Weights of a small transformer language model.
Size: 12 layers, width 320, 5 heads of 64 (1 for keys and values), MLP 832 SwiGLU, vocabulary 8192, 17.8M parameters.
Architecture: rotary positions, no biases in attention or MLP, untied embeddings, normalized queries and keys.
Each number is 200 + 30 x the weight over the matrix's rms, rounded and kept within 0 to 999. Layers, rows and columns count from 0.

# layer 3 MLP gate, 832x320, rms 0.0522, rows 805-813, columns 160-319
247,203,231,226,240,194,196,220,230,237,197,165,209,198,252,248,197,240,235,227,260,246,228,214,186,217,156,225,200,199,141,223,203,91,203,200,181,223,206,183,159,156,185,241,193,214,222,194,219,194,222,235,176,173,234,197,141,260,261,201,196,250,213,196,190,228,153,197,262,218,199,165,187,213,189,163,250,186,227,148,237,207,188,182,180,190,209,229,238,216,210,262,204,161,206,243,200,116,251,133,172,152,196,169,220,208,155,212,176,229,207,190,218,175,177,196,195,189,86,196,217,230,189,225,199,200,203,205,221,222,228,260,203,180,143,188,184,231,195,204,200,132,198,144,189,211,177,217,175,203,109,178,224,178,181,196,168,152,225,206
209,197,156,179,206,211,262,192,219,220,206,261,224,191,244,146,189,241,270,180,234,186,215,194,171,211,173,158,209,155,203,215,241,189,201,195,189,257,210,192,224,185,193,177,175,234,208,195,224,193,194,144,225,207,224,217,224,189,203,229,166,195,179,191,198,202,197,207,173,183,232,244,178,166,202,216,175,202,189,196,251,173,197,153,171,168,137,207,217,267,222,191,234,250,160,140,202,192,221,214,179,177,207,237,152,168,160,205,224,202,195,180,125,184,221,204,231,207,257,199,225,212,230,180,184,192,219,174,261,194,192,223,203,191,164,196,142,250,228,172,186,185,189,232,204,198,181,221,212,194,198,198,147,242,226,164,192,226,138,188
152,203,219,166,229,221,196,206,167,224,227,189,172,227,204,173,154,180,227,214,214,202,207,178,216,201,183,211,196,270,191,180,174,170,218,164,192,162,192,193,204,206,164,187,227,219,185,250,272,223,170,234,255,196,166,189,161,199,221,173,122,240,216,194,215,165,230,166,205,233,258,174,291,219,181,179,196,209,215,192,251,176,172,227,127,156,195,218,135,177,208,252,214,229,177,175,183,204,191,221,196,206,237,235,154,228,203,198,204,227,193,239,202,170,225,213,262,261,219,216,226,191,215,204,203,142,188,182,236,166,181,215,198,220,196,200,161,132,178,190,196,182,225,213,179,212,171,190,186,225,235,191,240,165,232,219,212,219,230,185
130,168,192,195,176,171,145,161,173,236,212,143,202,215,187,196,230,161,249,223,228,212,203,190,211,251,179,240,153,249,170,239,197,199,201,207,193,215,237,183,225,216,262,195,204,217,242,187,232,212,150,184,235,157,233,165,181,280,208,158,179,286,180,167,187,227,213,207,149,273,221,179,191,253,175,180,210,206,171,121,195,209,193,191,222,235,175,196,200,204,181,213,149,165,203,236,193,142,215,179,256,125,218,227,151,222,221,213,153,213,168,297,237,190,183,234,210,234,106,237,191,174,144,245,199,221,237,224,155,203,182,216,204,175,264,194,194,202,168,186,220,236,196,192,243,218,207,286,170,194,134,188,174,223,210,202,189,190,171,203
180,152,221,214,185,201,176,176,225,214,217,189,193,174,259,252,144,180,228,191,202,203,149,174,246,195,157,164,180,223,198,206,219,159,209,246,208,227,157,179,245,193,215,171,161,289,198,186,235,216,214,223,194,166,215,217,210,174,240,184,192,174,142,184,203,239,242,172,195,228,182,174,250,175,203,220,152,237,215,209,162,225,197,199,206,223,171,208,175,202,178,191,191,222,228,159,178,203,183,141,216,198,198,224,193,218,246,236,224,166,165,200,173,231,199,239,204,230,178,202,211,187,194,207,168,198,225,189,217,176,208,157,153,172,270,155,189,157,220,223,184,175,217,210,195,192,167,223,172,197,177,231,186,203,181,225,157,249,194,229
201,177,207,192,164,162,233,213,254,187,285,238,213,211,152,193,211,211,219,189,194,209,202,217,193,194,218,184,272,244,233,253,242,185,217,154,190,165,225,159,255,170,191,213,203,205,207,195,213,218,204,167,189,184,246,220,219,185,252,172,220,276,224,203,203,257,198,161,198,159,228,189,148,216,214,234,243,196,198,192,193,195,193,176,205,233,226,190,181,243,172,174,204,194,189,224,205,172,194,192,167,178,208,226,153,173,186,145,176,188,146,197,214,218,131,198,201,174,183,187,174,194,184,217,160,244,219,190,241,240,253,203,220,231,261,165,215,205,158,170,225,172,192,177,199,198,228,208,222,215,151,205,219,161,187,238,169,199,188,224
192,145,182,208,188,230,203,181,199,216,180,271,233,205,196,266,226,197,199,200,170,164,201,220,248,192,156,169,229,232,181,157,210,169,222,216,191,199,216,251,188,137,192,194,211,199,193,205,199,178,163,216,191,184,200,209,213,185,234,178,255,172,182,213,190,198,231,170,166,202,185,191,179,178,166,189,139,222,247,202,152,181,218,203,168,231,161,230,197,232,195,205,202,235,189,211,167,152,203,131,267,184,194,175,211,214,166,186,217,196,197,166,200,208,241,242,205,160,199,192,179,186,290,224,132,193,242,133,168,245,186,163,196,215,215,187,201,123,180,192,217,140,205,240,151,231,222,236,207,170,178,179,181,241,208,220,190,220,145,185
211,146,163,168,216,253,189,179,154,188,209,235,222,226,214,212,184,160,203,204,214,154,215,178,190,236,199,210,213,184,202,222,162,197,200,179,246,188,244,228,274,199,212,153,188,200,183,224,211,236,213,187,235,110,234,237,128,211,213,164,221,217,162,167,151,211,200,214,133,173,195,209,170,208,218,201,257,196,218,192,227,131,215,198,140,245,172,193,189,223,201,203,186,190,207,157,194,179,216,164,299,198,247,188,223,223,194,205,156,243,169,177,220,195,184,241,123,221,154,193,151,190,231,199,239,197,233,162,174,220,192,218,164,164,198,174,230,218,197,168,269,205,180,252,246,171,207,221,192,190,194,216,190,223,221,203,226,226,196,258
246,212,205,179,210,136,198,212,210,246,244,186,219,198,221,171,176,194,213,187,212,197,183,218,207,157,198,212,192,208,203,231,227,208,226,167,209,198,211,206,138,212,199,230,209,203,215,187,192,212,161,200,201,132,187,217,217,174,241,198,174,225,166,215,173,235,183,220,240,152,229,203,234,219,210,184,215,228,238,192,248,193,145,181,198,230,228,185,216,231,189,201,221,193,169,219,150,185,172,137,249,135,205,215,164,227,222,129,210,223,185,202,182,218,235,214,207,239,227,211,224,215,205,222,212,229,180,140,205,201,169,243,212,239,211,193,191,141,191,206,230,213,160,216,216,206,209,191,175,174,168,204,157,156,208,170,171,188,181,207